Weights of a small transformer language model: 8 layers, 5 heads of 64.
Each number is 128 + 32 x the weight over its row's rms, rounded and kept within 0 to 255. Layers, rows and columns count from 0. Numbers have three digits each. The size before them is the row's rms in percent of the matrix's.

# q: layer 5 attention query, 320x320, rms 0.113, rows 152-255, columns 160-191
# k: layer 5 attention key, 320x320, rms 0.118, rows 152-255, columns 160-191
# v: layer 5 attention value, 320x320, rms 0.116, rows 128-203, columns 160-191
# o: layer 5 attention output (transposed), 320x320, rms 0.0998, rows 128-203, columns 160-191
q152 091:125103173097137178121130075121131177121100085163101111148096150121148123096114146103154084171104
k152 087:164123160100128110152157098095148127088110114168157107096153138210162156079144085134084093170138
q153 090:133148091110115154171114141138154051083108114135095136111139165080118135090116100109154129116123
k153 091:129131098151139200073100144150117118092102106154096121097138120155088109071166137119110078095114
q154 091:132168131111067074169166182139084134123073139080107106130158131150080151178168100100138202104138
k154 089:126141104134159097148191142129077190144187104147164119153072151120112144154202084083101170163094
q155 094:112111091136087125143137143175116134129121064154186097132191103114058107127147128207061120107098
k155 091:096118093085143119062114097149074116152146106122106126201130138140074106074141101170124141139187
q156 098:101086171139145128128161079142138118148157153153133138132067135161155171127162130070189114145161
k156 092:136088119123104172121120138062168115169133126133154083150102127143103181144127141150074126172046
q157 089:081178080145170109091083101100133155193084059163109161203136101167174129173116159178158173156122
k157 086:071068093094111079113130158137125178090111075092071111108091121177173118183089122127147128062114
q158 091:135066103189140189124159124131110151099127139079148157173075072105071157077183214102073100070127
k158 090:149087123113165146108149144120170081080164088083142157163097111113135160133132093139117040148153
q159 093:149096128134100081112079175095133116111132199131188132125105103072127205157183104124099069146094
k159 093:114096191085133134089155139130108167077143119134166172109175114125135148109174121181183139071129
q160 092:125145153101177090160125105121162141134129143135153107141145122114095194111123156096111126165128
k160 093:102124123178093220171115197135072138126153117095182172129173113138166121133115192044146148169154
q161 088:122167164135062112184102114122144074168146130170094154066133088161074096147153159108108153121152
k161 088:085167168124091174141169081103113107144113127152147148113101152159089136174199150164096085059169
q162 086:150146131143124120173099175179119153108144075144137110123115054169130150108113127124157158168088
k162 087:114138111140178105138163140142117172107142132115090127088110096175149108100111105102062118169127
q163 093:105099088202164171144149052115136145166068079138091099136133066112144059137137133073120146172166
k163 090:098135118147164121129114136147147149099097166181142118135068088145098053164088093100098112206119
q164 089:141085123125158152122088125197118182120114061097135168141101125119160133103096179141116179130102
k164 089:168143071148114069160138079101135167089153115124106164157181133179122148089157128146098118192106
q165 094:191155126150128195137122156120121191073100201111100140083086141146084096101120178134102076151163
k165 091:137152121154159075130102145208138107122180092113118105142130121152144086120128093097067077188170
q166 090:114147125152144101128096092115108106170091154109151103152103178128129092142147161155142134108088
k166 091:112061184097128144123153148107120114155105124174142210177174131122115090146178172144147142153190
q167 090:061065123141116099092173142133152132170121153068068207143152133140109166172086141187113136107147
k167 092:124185123134109118136091158129123193146136101068129124125174135145088091092151149117152138077108
q168 097:129121172184114169152159075114141172120143212163105148068126080138143162145147148101166121157082
k168 095:214162161159126140159176072086087106176147117099120176061123078126142155167146062063113128152131
q169 091:135100090110139148143139145093135123095136068088139156214080137142115141206154133133134133092147
k169 087:129060104053138073131137065098176165138148107087135151146082111133088186130097110141123120199162
q170 092:102166091117102114095155146136101171096180121128102122072104118091145136053101111141134149106094
k170 089:134176086077103055048127127119151118094141206118101198144152107172133122174173163113199101154154
q171 092:141163100128149160072182144169121140096105186123128128096142142109151159144103150185151101176143
k171 092:113156081114156175150128160125149090113132145129122115151141141105153161098138125172090146138106
q172 095:095154130110126140175120100131105139133142152037146156075121116135141129098099126143047120102174
k172 099:104133117115141163123160108134186083130122112065122177085162178130160128111135134174118177115126
q173 091:145133141149101191123175165092103131195099099135119134176176129134134145098153175097191135044055
k173 092:152108115111146117105088111092129100133125080068133102097187119133111173112155112111116142110144
q174 094:135129165081135043160104114110080053096096135123175145153081120115112100107117152167085073087161
k174 091:126092081093157154117167108160141134148179119099181121157154135109079102156099090090167109151120
q175 092:111123078110124163112120163084116135174106099157102170130090132171111130255132129132157121120162
k175 087:060167124134123119144123085087170081236150158140107160112144062134132137151106127131108086137135
q176 098:101152111145102139116138127092083136114079138135176119140129155122177126121143120114108100181152
k176 094:123102145139141190097080097090098149149053127164092114102192136104070102099099078128121171125151
q177 085:134152144141139150200133186151141130104155130138116090140156150114097115127093156061101161093117
k177 086:110135128140115192050116138132112179091147155144113088141093149133172180159129072099110088149155
q178 090:068136109151084110123113170132141117098173098170144225116179186192202125095112156105181141117110
k178 090:122160185121123071099138188141108146121134150120162179141104202112117127121136184100122143097136
q179 092:119162152157141139146145133101138117179157049107157134144133186116136185134108142127051127133099
k179 091:099132155122106138142127134202148127155062077108136107141163120127237143161115126189101164085107
q180 091:126128089140167142092135121139148114112070135180106176152118105110126140104139187162089104144133
k180 091:107129128180154060175130182139137070101101172102114177149084140113131110121108127158155100121138
q181 091:089147159068190143138158109165166132216151153186117116156152109137112123126158133179134166182161
k181 092:077112129137125110170101084129167097187130074097088100147097057130150134141158127151139165119159
q182 089:105143113121103128207166148123170151147129151132079105183106217087120107164137166099133171113063
k182 089:145102048084113128126136115146158137117151128093103027051176154125162118145138122132119101118150
q183 092:074088139132161126082128167144142137095145124116090154104095128172094135158142099083134168098126
k183 086:139108198134074143111130085161062191181166112110082143157137124114071128079080112134133155045114
q184 096:114124132163135164157144093181102122111166121110122160177098092079110126096075083127204138113185
k184 092:088117026132181142092152121162121129153142132065147099122091139078106082149099116051128106081137
q185 085:087099161123118088099085064101130085099132125101133105094117091156087108137123154114106142119126
k185 088:117125145112160124121032129110099111168108119127139102105154084088140108166143123122143082109154
q186 089:126118140160137142172142139158144188123140134156106106102104171149116119065157067155082113106057
k186 089:173172154146069070098176129103126118175091139129136166131106130135142104116155113188154125137115
q187 087:138081122150118137133115147072097085126121133088133111111136112143093156148134172118121112167162
k187 086:112101134154187138123193089108148143090131112107167098105160120106095152096094096110120091133198
q188 090:123130120083092071136182109127128145074134129139156164168096134161166092098113114141124134165148
k188 087:106102135132127154059135157065133121078098122196113078106178126087098171078070131079121111123125
q189 092:160079091136123123106154154165134179075031134119158170090183142139116135158109105107152095142155
k189 093:113140146125084093131159113120128162087120146093100179125156145125192154197103036145086132150167
q190 093:063192091147141160161123099184100130109143153115154076151131096137131088107154166136155132127187
k190 093:154150155135140174147105142105148155149087177106105140219125175100147085085125135093102170092157
q191 094:126141078066140158129094123057169149144107121157158127136145182148116142097173137112168107156119
k191 089:208119170122137147139128096098098097174164170227133068159162144117193100095117116090102089131153
v128 091:092077168073074142171089139132105099086165187122114139126188179133186153172183178129136134196179
o128 093:127139136149217122154076160111115158096127112152104189174091136074109109120193118102102142144106
v129 082:095090144124127124110109127099131151215133126104144099132074174129161085104122125157076143118069
o129 091:136077060171113136155106150162133119098135129149134150149097129053142138152137106143076153166172
v130 091:117119094153121152156199083132190066178051129117104117158148119101104156123123047108109153147140
o130 096:112073160062119210119073157185075170157134180156179164140137132149166151159147105137141151113137
v131 092:183119092088153124103154102153159145175129096160125105149168126125134146106090097118162118127152
o131 097:126121095110172115121119138116102132095132077135155123153124114166105125126195124165147165075064
v132 086:127159115144136117143132150143083106096148133145180107094106106084169142194147136181130073039154
o132 091:122174135101142180119155227149168137129153111119089189170145130152058130079076109151153155094134
v133 089:121152151130152164093123064157061125154120104105128178104110196104128184153168094104155150105071
o133 090:164076117172117169194057126144133162109165123094125161098148112154089106153113148093101141138136
v134 086:159096109119170078176085151109112099173131134154133057093088135116132167117094129115090144150117
o134 093:162088117120144154127173097174124160183137097050175118193164103069135145112098117139135107119080
v135 094:095131119145135181157193139067161111130137151146113098167144162111134089103189116084110164069091
o135 096:147141145138139149118154073113106197080123117115102163115154102184132143117170131103097142095153
v136 087:063165130134175182119096102147156130118145089141096087141151149082106151156161105108193087127153
o136 090:108124110111119130132151121192135131138126128110161114128129151149095112121189148101122172167072
v137 095:111091151120139125115136089140175116072163150175139151128103130179066144111086154112107139154133
o137 097:103133132101088135122108159089088214144092202179135102146111098129099143161072137126082190136108
v138 082:042106097096131171108129137156183171120137046128113111141172153127138120141110145136177160127095
o138 088:088098110146207134136140117161145093140120131163060160137086102146114168079116120074118074062137
v139 090:103121133150158124160069141149122078142129123091096164116163181110093108165127140120188121151141
o139 093:174168134160114096095158141120164135159157152124139146122105161138138129192130141079129094121114
v140 088:070119143095162095147073094140140125130080093119109167084192099124126125118162100140086091147142
o140 096:130133091058105134104124146082163063068163120144101155108142163089137132151140126124163142098152
v141 081:159174137099136176142185190128158116195141126057097150143125161188107122116144139167165129134124
o141 089:102130140156138144124123112118089174158119115183104125123072143122162129122164120192141129103121
v142 084:093123149197113079098090132102127148163138191116205087120077133038186122093169144162102162121103
o142 091:145106111102131145087098150085140080136156110158116104153169128082075133143057100190090120110135
v143 089:094147123101155136127129152140089152097152159105121164077090175110135166152114135102142191040187
o143 094:096113145170094098114096174167131125166137119121101081115131131129143130166098143145174121104176
v144 084:112150138093152146077126112133146148118174151164093110118150160126097151075158097094150106088097
o144 091:120113154126063174178140179070133107133061108102177112059111140133104162125148107101125142112182
v145 082:149082116157084153106079134104099106147178146162114139143155111062126175120162171167133145112139
o145 093:154065165183140067152102126129100119065149119131146116108124142093106116082125148123100140127161
v146 080:115178112130110156128089139144176130083104128144177134074125124191091109151135172179086141110157
o146 087:192111140140127140126075137122098093130154114122145184176147189100139169198164167121170112109091
v147 087:102106112141089129059139148124114155106076141167120130146127107130157205105111180166089098175117
o147 092:138118149080140138140102108145134136172107116153168091176146143123102078043144099150104102138083
v148 084:179163084140138151127120113131085136101149175141140167134070090090142105121099104156163140081177
o148 093:125115145017142145142067142197180088163093144108164089096189131134116219145207147114180152073120
v149 084:117129079099149129073113156104166135155074139172122121155096117134166141058129168118167116108126
o149 097:144135120112131184127119146140133083225150147124169146122124114165163156152160122125129141099094
v150 083:125134110106158147087099125183137137104129159116103130101171114164124158078131135118153079099103
o150 088:141172090149147143161057116110055160117157079134121080171150089135125073115169150184123142116110
v151 078:073090109155191128144165157129186135137131153126132142145158086130184122128110169156159119144072
o151 083:142119105112110075119129091145063053159146079155114073119111147153119164094133099091109126117125
v152 088:146207067110164192150140172145078111082059159088084147114126114130108165123097074087142127125085
o152 090:129069093128090114164085059122161128125098142094094139157107127160091084134097153156110221086096
v153 085:101149099081197094116125122089107107141148113132099115124161183094163109115101100128146129100113
o153 090:134167146194115130076110151146151060171134128136107155091160094076105205119130121185141142158205
v154 083:160135144127137156168098098159128133143133102115134143132138059091141150165185093079097151177083
o154 090:117130098049128168142197093107152177091124146100103113137150079121156135114114151158111146122099
v155 090:108144151071133178111182197175173143120123119087142196107116138122153155158141101158070143115139
o155 092:109104116178129153112075133131122135092141124125092127138141094139136106165134146074168122141081
v156 092:160182097135089124128192127129110180148184080058140125180135152108109129118119147121140157081153
o156 094:081157138163217118171078133062160118114138148099089116173110137068162170153157113151091149163193
v157 085:123093178099091169158119179159111059129124161109076088162123121111126128167106092117162181146134
o157 089:182182133169147147087098063069109154096145128152152099169068166118143160184177139115132096069189
v158 094:128071179075096115091103117183119107117119128173090155087158183122144159112189156167124115141118
o158 096:122177138156118163020068194113200161136107144141180113116089122144188128136092092071078132175149
v159 087:139068104139122098111144071134184154113098129139122133184097106128115134105141187130139101146155
o159 091:078119086131152158154135100137146131123152089153174123147101132123100115100114172194068181149143
v160 088:088154097121124143142109054144128140131099129112092106074175117137142148096090089115097153108120
o160 095:150196082158115154175115151101121142144116077087092159088154181119159123122156184147160072159079
v161 086:127134171137144146123159119100128141176113171122090105095165112121170170098131165137171127135109
o161 091:178125097050145133140152126181123118144106081137138115130190183116114145070105124171158147105110
v162 095:169104068117164177154115139124150143102138102106099117124168097090051118093156167156137097104120
o162 096:058144163168159119090142118121132092109113082127158124111131117128172144139168186149076099054109
v163 097:094118140113131137127127130106152176140098177113138129152206106129131178109125113148107173131132
o163 098:151108168125160177155094137098056125144096086136176108175126125137155141210115110089151146142107
v164 087:132173169140168145164228112078134164126052073142089181166123170106136086138120110134162126074131
o164 089:167089116141120167145085116118144164205106119104126150128120126148146152112215107120078128089148
v165 093:159102114111125101139096118160165108099146056135148060096161176174169149139099113101143106127152
o165 092:074125128123191154123151129180168089135115107112093173108114128086140059068101137121174153140130
v166 089:136129112107077206107052090126124154114061139126102123145149118156126123137129080141087115193080
o166 094:134140185158154157215110121150147141136084096162147123092111065123116064117124148096151102155097
v167 089:110124119102091171163104150123087143173177119132123161107106121110143121147157062091115180117168
o167 096:153063131113185086146114090132127150110156200116115118191188141129174155155137161174139138149095
v168 092:077120108063095127162103143099144118172148085106142141137129125117107096159105134205137145113128
o168 096:151082164135129165178145120135122105102116170120141135151094080155114111117120116127150145122134
v169 095:105170134132113091152128102088083112168115110164169094162086108120164154166160125082153166120150
o169 098:133098072105146178108143103142087134087104075076118110085134167162155089102104105138054113174107
v170 090:179115112101123069109116128172207173122173096141076067128169070083172129110080136084097105108130
o170 096:126088109117096075124110148128110081056148100134168094141140166099136159097075204127052151164148
v171 089:146186120102169040083108114138091150081156125106166117174149132112108119106182122156101101110192
o171 096:138158086113122121085161148154163055107150069137117133152129134128126108133110173097159124188137
v172 086:116097159117136176073177097091086128112127177188141162117134133138138164170105084104214105104136
o172 094:094087179150127117120114092081204124121119175120106094118113139094133117136117097157130148157117
v173 086:068095143210098092110082182128124131158136120155128145091163170099151127134172116121124116162123
o173 092:115186141132070090105093058189115101107096181117127138119063119138092108116120170143155031133189
v174 088:076129124088169070122086149115152130176075099137154131140101132159190127109125105156075087114116
o174 092:166065093173094182087113177132170191102078099128146080146160140150113166101105107063133125208083
v175 091:160163113123146121113167146174156111128190166125158100147083151115188136078145136116153083079123
o175 095:115128135150143099128125104126121146128108140145115114208123122113079112108151104109127126154155
v176 088:104113194155128120095142139167171124154073117143146117158153127100054102138105070183161168110074
o176 092:109158098173122190093094128083073159099124106089111117152116140107112087110108089116133093069160
v177 080:113148094163145121126064103126133088110142130078156151129085065192122124084102135123154116119124
o177 089:165112164113144129103143054111130139123141093132137100147145093157086117083150119175166112148077
v178 090:117085148201161113093168140159157150131119131069150157143090146075125120104096122114087192115155
o178 096:126117110141151115110112101177133111118184118137123162143138136133097101196165092129139191105139
v179 090:141122051113102129158201117172103106107149102128155153143150197177119156152151107094089118147132
o179 097:104128157116097086096077125110129110107079146145106112158044073117146131078125180177168116084095
v180 093:215135129082164147109194125163137147082142082106134114131152103113150120146150126116126117145113
o180 095:143130130117184037121086115117115120115185057118125164114122135210154120156188131120153098211092
v181 096:119124139131140142096133126123156090247124158104139134176128173094156109127161086135141204147100
o181 100:146109101102186183138119111112093129132167158116105151157112118101102107165206138167129112119190
v182 082:065169167111132117163117088177114092128109149134094158154161110145118159107144146124195123171123
o182 091:105095129140111090180170140097103132118108119119129064106108145139128084184093102175145177163161
v183 089:136084149110086110172124110117145091094077185103114130097156138129156124129117165109168157113120
o183 096:091095209132148138115111169129130074142168122101147144111054187096129092160197108109117173148139
v184 087:110163129178156133106179152124072133141131163171155108148117142155168070113158143139147033139167
o184 090:151142081106104170111096101141110109140102123082126112139147132113093139105113142125122142091122
v185 092:097135123133153153085120080110135132138159124136125097129165098115155142093122061169168068108104
o185 095:122167134146168124144127103144115124142120149157124112169135145120097171087113173133176121056110
v186 092:119138086171141137079126141106156124140181107063111097138131165123150169173126143140185179147137
o186 096:096161080149124142139097110224148117141126103116162190152119112069132135106123051152124122171133
v187 080:142119164131057194121114126094099081141156128157180166147114052101152078054163124111185122112119
o187 087:123082123094155115112106094133132151154016140118098169119167090174128156191165113154160129125129
v188 090:121137068129122129107147069112127144131098134103116086135104151141117091108127159183161113093146
o188 092:130139177099111160147119178098105136145204140097138078178147099119118156075052143102170164145085
v189 087:146113127144067122186115146144088166085133062165106137078175157109097140119149165099131152085173
o189 090:067160103158130114114125142140160156156103154102118112168137143126079088143146106119127166106114
v190 093:110153096106097149177161060103100130195119121145138142141089120122078173071152074068135128132107
o190 092:124140141128152139124152086195123158140203114094074088156139086163139132133166130184136174074093
v191 093:129077215061119115077137129141159106169117169176150142124124203115165134143135075133163123120122
o191 092:142089140188179159111162136118141119130114155149115195057125087149133124153150110157123124169149
q192 099:155156137156102183106121099163093120174147108075116126108090129132104084076125105123134150150157
k192 103:190163099156095164133058087121039144156113119103145098125140128111124087098104157091128094158186
q193 099:054122124136120132128117192133203092160122115101136103110119134119097175231109144117097175137144
k193 101:150101072172073167183071093091123129113140084156132134139137167122136066140134110157086109098173
q194 099:141118122107080087093167142080156171102156132124108135191140169175145177194153108128034136218166
k194 097:151087152159106125160151103097162164063100080158126142085090200148125151188147109117147168142110
q195 100:134137180138126114115108094091098130139109088167150091135175151125143131116081089165134188166126
k195 102:129127134109103130115174125171156113125092141106112124089082113142059115073083140133149130120086
q196 095:139090103083103124115120122090112138136147087148139143159103120102138138126076164126128133106160
k196 097:095142100125138126111198143092129098164119131138125118109049109165137141088131127137123106138153
q197 098:150117154167076162096081101139154102087099111173144155157141164156155121119147142122119133117151
k197 097:163132125147126043156111124130141122126150136091116155118194121132104156157188066118089124113147
q198 101:168101101156137117121109097096165166097133125072129152129085107132124131122112156089105134102146
k198 100:125127187113104099137096140117106147127130148090141190122137173077157083186151143073112166123121
q199 096:128127066129080167140151111133113120160108105168050079070117079115099127122110154118132093129100
k199 094:092109083140136125101139141137081164166131138115187168082134118130137135144142108120090117138084
q200 094:088158079133033093110094160141120078122039123199102150117121153151153123119135206145126116131151
k200 098:130103115138118087152159188120122164079133102169126154162083081149112087143156134146187126111128
q201 095:173156130152145116168127091105122103144104144159097121122128068115147165125111107100193118121167
k201 095:136111156146175148151156172099121130107141121138085171099075128113142152094148095093147110124132
q202 094:113128047122113084085151126089082105179116158131147103163118143107104068168093091128153124108162
k202 096:093093161124125091148115130060123145158149116186143105166103156094149037132108083138180098194098
q203 094:166120136166125120154092058164126139081150105164114179192166099148094170118126138130120104133112
k203 096:167146146162135133167090150198122151116104153174052085101097182146110144072132133129105133088139
q204 101:129101161089168130044150131149127117137100115099109151185103175187184128132148134148144129181101
k204 100:138064119134088141064078189120112125074126161147112158160103151136134115119127137115154111115148
q205 097:103159098166159139136157129081124131177148092127168145058080092162171151131077173094107093160162
k205 096:070166202132107165180183152054138128155116167107142170090137131167122129121068145127109107160145
q206 104:178159085118148125101154169124106184097121173196183120113149192149126108099127124138158125127083
k206 103:206146050114050153096154182149081126133092136158114108165140123133122125087128105095133139112140
q207 095:210127152123111110203146137141139146034140190186103114121099092103140120114137106118111088118114
k207 094:179138109114125125169175116101150124085145158162109078093108132143106125133149132172079104128108
q208 096:161132117155100132140155102161106146147126106180134080136153141124139122116126093115161200068108
k208 094:121137065115097072103122134091127090114184120122167091097134153131137163146141138167111163140130
q209 101:222111096132164163059093129130107155132190118142157156138173157093135183103145143132129130168053
k209 098:091151124166095060138126090118108122142123125133144155099081140126169205133165112112052148253114
q210 091:091114077154134119139088114132118132142145118159112132132140128091151149068110174132122146161118
k210 096:126151120117137083116090150140141148158133140124158121138130101058135079150165170156128146161110
q211 094:156113133134067133104064112119121082139137135162122091117152129083157190124152137202098121135105
k211 102:178112141057119169132110119136138094085107198118088165149140138152102122188135155171133142154135
q212 096:141124116085077192092141151108087125116080142098110125173117146147179096131115097151130124042119
k212 097:091104118059142112111129069129112167115087114072145123161146181116187116136085172160155076137161
q213 093:089170130136136165133135118108128182114094102190169075147146096149131126051170114126098182183131
k213 098:069169111129169128119168145110120134133078066161146123117165039146154122104183159095125086214115
q214 092:164172152095173121119111139131190128129048094089113140108104094122132160130096115152041131200101
k214 099:110123090128115112122125114133139162127167116147130085119158146152090108088116151146095138193153
q215 097:174155151148122195098117111180168167127137122133087162115159163110099092127130092163092142138176
k215 101:106103155160113123161105070165090180159122134115094103133151115121086107149138110114056106162077
q216 099:151146149103163120081134095092125142111141113060154123162091089150074099177122159149130187116120
k216 099:056122143107152111158117116183182114143097138093103143097065133093139063130143119153153156144097
q217 099:178131135127137145101134151072119061068169156114194153084095070163146171103133103189141086107078
k217 102:161122128154074168146122140181081123152174171141148144128158114127174171175133167174182097138093
q218 093:146141106100161083139135180132092099079126122117175118145110125132101181132085135122186136156102
k218 100:157106066134126137140103138147110090055118211151166119176135138118145118141085161045165065120111
q219 101:125096072157113144105087115168167119092097155117090059126141142134077114049120130182138064108199
k219 101:083125165203149167096061148157076090109134151099142108166136157159097089097112111113135150102204
q220 100:091136166131101139139117163172156114102098079113154142131094113145125129160096093080095113180103
k220 099:093130130143071147189094192130120151144070128075143122100094127117155147104087112159159119062126
q221 092:146129105082123090149092100124134147122113117134188159105187184115156198136104129135093166164205
k221 098:126128148122128115118114126123114130161172103152177182103142169129154199157094150151084187112180
q222 096:149130099075109168113127150102095099106120180115103082099103071109156111086171103148119184121143
k222 100:162127077083189147128119156165078151135108157197130099096125160152092071111145102137090139098114
q223 099:128180111197142159120130133140169127141164128158090069154102133081148143032116087121107089126122
k223 097:124159102151108142052132172131062089116157103140107054170133095125094134091140134167146128139204
q224 094:165118128121118131133084165110078086141077150175115098105050138146080111153081158138105176161167
k224 099:135061123127215161172101092131125086162187147138160136078045130089092135130186093087123092090134
q225 099:143116141168102118168144129116078137102128139129102080135187131146065154128147077099083113123122
k225 095:157148093189153090088101091098120098104092087145147131149113142123047103110153087100122129161133
q226 100:135066168151129099139098132187150173187112106097093109151196152189145105104185147128155226170111
k226 101:145162121189091117139142144149156132165148158086145113149101129108157091169133092119173121157124
q227 099:144132088106165145080137143163170121138140169101144118127178076117137104065116130055133180108125
k227 098:089158095159127146130122151146166151153126155187153117156176083075150067160136068075164118146124
q228 100:157188132167080151134123086153070064167119151127120170104157112145180169135177109143089125103121
k228 101:186134112109084127124084109114129120096123143104177200132180113119150196077108073068158148104129
q229 093:108081163144106103108095138149107112127150186129123148096160105122084132104139117178111142120133
k229 097:095131091140165144093114123083145093112178133073099109104076104136116146130099138151142140199141
q230 103:110111104087164116126116132170091119116120166140123148083162132101120107166077178123127153102215
k230 101:075133182119167168150058118182159115181156128111106151110189126102099105128146122086140168119166
q231 101:096122202094119138184150160166153165095168084091077078120122137169122104108094132149104141135160
k231 104:130113137112141146121161142120096094113136133162113109100078118162144073122095131117081057162116
q232 091:151134111094105205166180122111137140092131212140110084057061084127098141146124097107112137203160
k232 096:132135154098139168174121125192162114106055195147171091071097134117154148195141142100154132106144
q233 099:115114113180134134140189073172118112145189155135118099114053108100124184205111154087105084108136
k233 098:145163094113138135186125193097158055133137108142135121124094131146099148172124146103123096064120
q234 097:157114143154152088165180108140140099198168111160145072112159136174110114131115154130099135114092
k234 101:134136161188098179161137071190133087144141127114047140064145091134121127112132087112099177140144
q235 099:132099162098133079158136110117092177151161075107128131114149114178132123142097123168138149098137
k235 100:122163116086086103130155117190076087180126154093098140125118117151173165110111142143102118069156
q236 103:046164162173125126083116112148155151180088133146137124140098112125115072092171121148146161158135
k236 103:106146108152142162086110110194155152108151148180129093168150139096068141092157146123162125148146
q237 096:101103124135120199137063132079135080161096130164173154127122161151152126114140171104096108100172
k237 097:116159122148125128150068084115139102116091069165093149139154111141161158126166091123119134137107
q238 100:163082169156157119173168085098166101144141171134162124091147154195162133146062153118109097150141
k238 098:135110148130181164147111109157125121132156116072111157145120161131114141137120089106128076129149
q239 105:147171106107152138152162106174141165071143165128061157079116105094120126099118105102153106115128
k239 099:121237099155111144153145158150162129152201100130169097121085119114083120128090077182132095131179
q240 101:108093062141122174086102124103107149125143133106098163161114179113156099149130171163128098165118
k240 101:144142093136111132135164144122097135169109155173153126108085116100111137088076201084119144166136
q241 097:111107091124146092124113136121152096143129101176187123112168145169160101095093150130107101151072
k241 097:075110063148121082141138112111134146132130174156086124118141121128142114083102133163170176111134
q242 098:101137156103098109085131111095082111123113148142148106074124045139163115128104080170155079086104
k242 100:159112183117114166095177087086180105159134132127132171138180169093151088065107100139144147079112
q243 100:113142127145131098121146105155141139100140138132152204082147078108165152116111119173033139150122
k243 102:119089084172133137131116155133116123108093126091121196079143148102192187132157084184130150170114
q244 094:056136102100127141173094134098128147141057117130140194158182139079187121118155117159181150107154
k244 096:073181147103137150157156158130104102178101154100146150203217154111118120049131117144105169080126
q245 098:121124152147136152133116103123175108103111142100110179128204092172123093187114113088180180078163
k245 100:160188108144110167161089120183103090138152157070182152040105061172114089180129093140100151232134
q246 100:173173202116112136114147154164123114189127114120109148138179128151125158192114143174140108135048
k246 103:205191151063144134117131080140131163141155114084142109105109236113135159189100145169148180130087
q247 099:161095143129131126108147122108172167128104120172165128127179136117105199109194088111128147186131
k247 100:101126138141139114103118103171134097092087134160174098090174163135180159127133142123142079142104
q248 105:110093148161154168138108115101097087128134148159182163155166077157111121154125165116094127112084
k248 100:127129124168124134182136084163073094139177107157147123137149168095136144116138140142097180121099
q249 099:133098152213161078118116090084113113166118083107110073079126089161127078107126132072128178162140
k249 100:183086089132119122140163133128116086158126165120132182108130017109142093130141158124156142143135
q250 098:172120124078183129136104138157129148154125119024148116094123160150110081114123156127130178093087
k250 092:149145192117140119139109094107145111184108168059147160105218117159136135090193180141156155145080
q251 095:125128109145145165102130106125135097147153173098123152128136135157184201088099169075154146139125
k251 095:164131108082186134122083135125105144099178078121159137149135153167116161123101134129127107155136
q252 092:173079062139112107167142148110134165088170113137157133169146148123166168125182136078163128143108
k252 100:101133089145110125133133186128159121100176147133144117130089116076133142124158163113143089149114
q253 096:132092130096152068125141092152115117146150139138141097144132111106147117092135124107064163196129
k253 103:115118120123187134123111110188154132075129177176060133122155042125136148069138112176038129149080
q254 098:141126174123122159097126149075147164071132105161068159164131151133135112131123163103151105134109
k254 095:142183118081130116171120123127175143097133147125118145145087189092097122054121115098179085116190
q255 097:149116114056059149138103096071136142150133176137191115117140139126095135137114172091129162094066
k255 097:148154146162100111095128120101135034115124141108166097154106111075133088115109149098126165147124
v192 116:124189122106124179168141166119107108110119120143148146134153104077086123155104112065106146110156
o192 106:090085134161141135153205170103106177127122090112179128151158144138163088109138135097145076118078
v193 101:140110095132084128129156091135152060101103089100130083128126111175168128100114096139107071197107
o193 103:156149067158157124117148150160086104064111092160156121126087176087086129077118044080105123115124
v194 103:151104166099108177216138138118137110119094214131084115172113130153077118075144132140095130126078
o194 099:180169109109169101124101106108076098085141145138144160148129132175141185121161095137167082109186
v195 108:113081106167170113176149113111087169157195110185159099104116112148149142120138120110126127175173
o195 102:153134090127179121098167149128172181145110158080088176146122009145121112123148083091134129124094
v196 110:135084154097141134213173162169163122133114188120153168057092152160169129153113123147144091105147
o196 101:157130130129160161129125184120070136094132157145098128148156099127121087087147126124108080149099
v197 112:153158153091082129124180107111104103082121181103189157150133105120132123136124113184116136167123
o197 104:138144108113174140189132154143073135147119066171134078176176075104172101112116149091168079164119
v198 105:097152152164048197125190105131149120124093124097123056130119169119152141120190075125138151137143
o198 105:160145172159139086149158189119158126101134137147117172092104110171104091162121148106126105098088
v199 113:054136092092146117083156117117077131208130145112138145075110161155161172105153090130091099129120
o199 109:102170082138132140144135170122147093150124113131124147118188108055117167131064121098168135148132
v200 110:078133062155134135138126117129109151160101230108116138135123138056148203150177123079123113148122
o200 106:189103149122110157093082111066176137128170161101146125167166124075128112124071111132142089144141
v201 103:129154176147139080123078178153090140150100147090168105119149154136129147114155128129082128092152
o201 099:101181114082148137124122118134103124154130147103123130106159111102149135139099150099115112191062
v202 109:120084136125091107100138131153165148164113173114083148127102125109180124107111068160125138151130
o202 107:087108103146178097098171134117135139134168116146129113076103100164161123147150158129152089151158
v203 106:164099158165171102131065120122156117165124072111111155155129134180106185141103185117139139072118
o203 099:122211135094153129145169106131136174091125204104150105155167151116165122150169113152118112167134